Each number is 500 + 40 x the weight over the matrix's rms, rounded and kept within 0 to 999. Layers, rows and columns count from 0. Numbers have three digits each.

# layer 2 MLP up, 3072x768, rms 0.0295, rows 3053-3071, columns 144-191
510480539540426498553507490487513469497476453507592532513523517422447468542526523450520497527504500550531485563494555502502547512529467473611510
502512428457523556455447521507522456479474479492509549535505468492491467459492412476532501570448466505468532474492602448459543526502557417485535
439572564496486461470565479459482528511523538517427553436446480524509487500442443472453503398549467538486526464499505494534544432490575443531460
457509449555482484498533477509497448470552510530486470577376440564561442456535479536423513501469511550480423497516500453484519498499510595516547
524477517564471525431525435465562613472526552469547517498481469509505507550564474559496533508508435516558445585445505553505541547540480446542555
458546511558616487529491509476573520468513445527536501508527575540528466512513559468456482546465532458430440504445481384500437453532469442458500
515529461442482509495505471475551462473550554510547587505477522410515450537442514484501454458437425480441500519516485465436464447453545487441494
454440489514585568574460526404443478522493542471407516544522478494486507457478496458424449490487514494481478447550466490489494589476464519410510
501457539444478477491470506604546401498534573540516494440591424505449484525503531524473490444569448479544499510492432539532490469417470535567498
571555520494497528573451519520450430443536451523574452496411566458500481466436490485525502525639484498486550457499477453433462543511493502489544
528565501541511495509465503417490520521514463531508500522508412497483491533499491435572459518521425496473473580507461527514494515536505442483497
434469538493457508402492499454459475436492441527468506492489474500421492561488520436499401544500503521633446526560463443541430447548465450476472
443491495472522501388518479524483524499453509492530464455438488464487593486491560537512528484521513440549503591555504489468453477473563484516511
556447480499473449489531486530563437570449557423472546485392488452502483446461457496409479530478516500436476550556559483545534473476477495515511
493538444456479458549478594458535528555539497457523517403522485504448524461488517526484502452471438465531537499435526499476493549541482536497508
482557475454594454512480540471509455467534484480532564484498508513469473495548455539504505475461469528480450539502490523480432491522492518483444
536494559395493504399595538452415517518401466513510546505501434469393471472493541575556453478521440536482550492500484489509542492486507557527450
512451481552544538523449517561479513437499498556479526445534482470417502475521476513461431482494527496551462460534570508510474529455546445482458
579476544529419422468525451447532464535495538602556535496541499530539430450500498464518428553494474469437474516479465522443490495545525531534572
# layer 2 MLP down (transposed), 3072x768, rms 0.0295, rows 3053-3071, columns 144-191
488430530494570529476541466491485472548526553553535525479501510603510434488504537549532444481481487560470529438469476454550539474488563454489490
472483467555483485521549554461426562481421439511495498483529441473465512475532520469505494478511562418415489487477529481565527548535469555454512
552465478555463552541458473498435525528518437504520481522499483453491577494570455491489582586494598525562536473556572519451535589542509453537541
564513545477486488551503547568520460528526533447510477565499559531389508440555504555462486504531516515570565450507512492458499493430504487491484
545451504506465496534456443543485445455470516567484544511391429478397459424451493470534471415517464585458425552502524516430445478484525483518432
583464434519459492495515536477474533457500546424550462490472494468473531531435535457520439514546466535553496451522508555530472511434531545508487
492499542530418546546473485496413525546548517453555423514509432530453517441495522526561536513548515491562550467517555483465500518510540497514504
458529497553481489500496480575556498468456455540532541463498500511493459540522467530515474541430478592557464512552482533522517443543478514570493
559536517500525522501480497497427496477493497462459466504534548528497482522559494521490521528437495490499531465528527468500512563556509471503511
486441483477526422490487469504498524450473498521480547516469427494501514547564470496493488477440499480474536509488492475545520518494478545470478
440510535470488543444462455431507458520485526556485513588555473511433560506492431506557515549462476472507525561499451473557499519464524591413522
615519550531473526531485540460496493542513505540514431492488522479479490507489416453496488508564464504433501477525440540549415593482477458514494
437462454439451559568479437496505565496505444501517527497469482496437476443473508507562510509457411499514527494426475485543461501476478513484555
515515445499515552454528489557447542476474419541482548443520469442495508525563531510619488525484475553534506511471494600509444525492483517472458
492419589570499444519489506467513513466562514474505486487514508499436545515468480434526498565476490470489501537517524480462568505492473479517504
468478457515472507436521491471511470530445449506485396567423531483509512469437534511441449477566489531532401504506558521443568481504484454545549
569511597444445378442523463533558478485554477460490539531556515444488505514624553508485454583482508416570555454547489494542437541565565516485532
514577475481449486473404496544501551559529539485489563514534548508525544537569502530478512566521525463464466457510478401556520576515462574458503
452530512523527527460479513508433540493556481495443517508499527531457477495443546463500494444505463488520515527483428484481588507474518494522514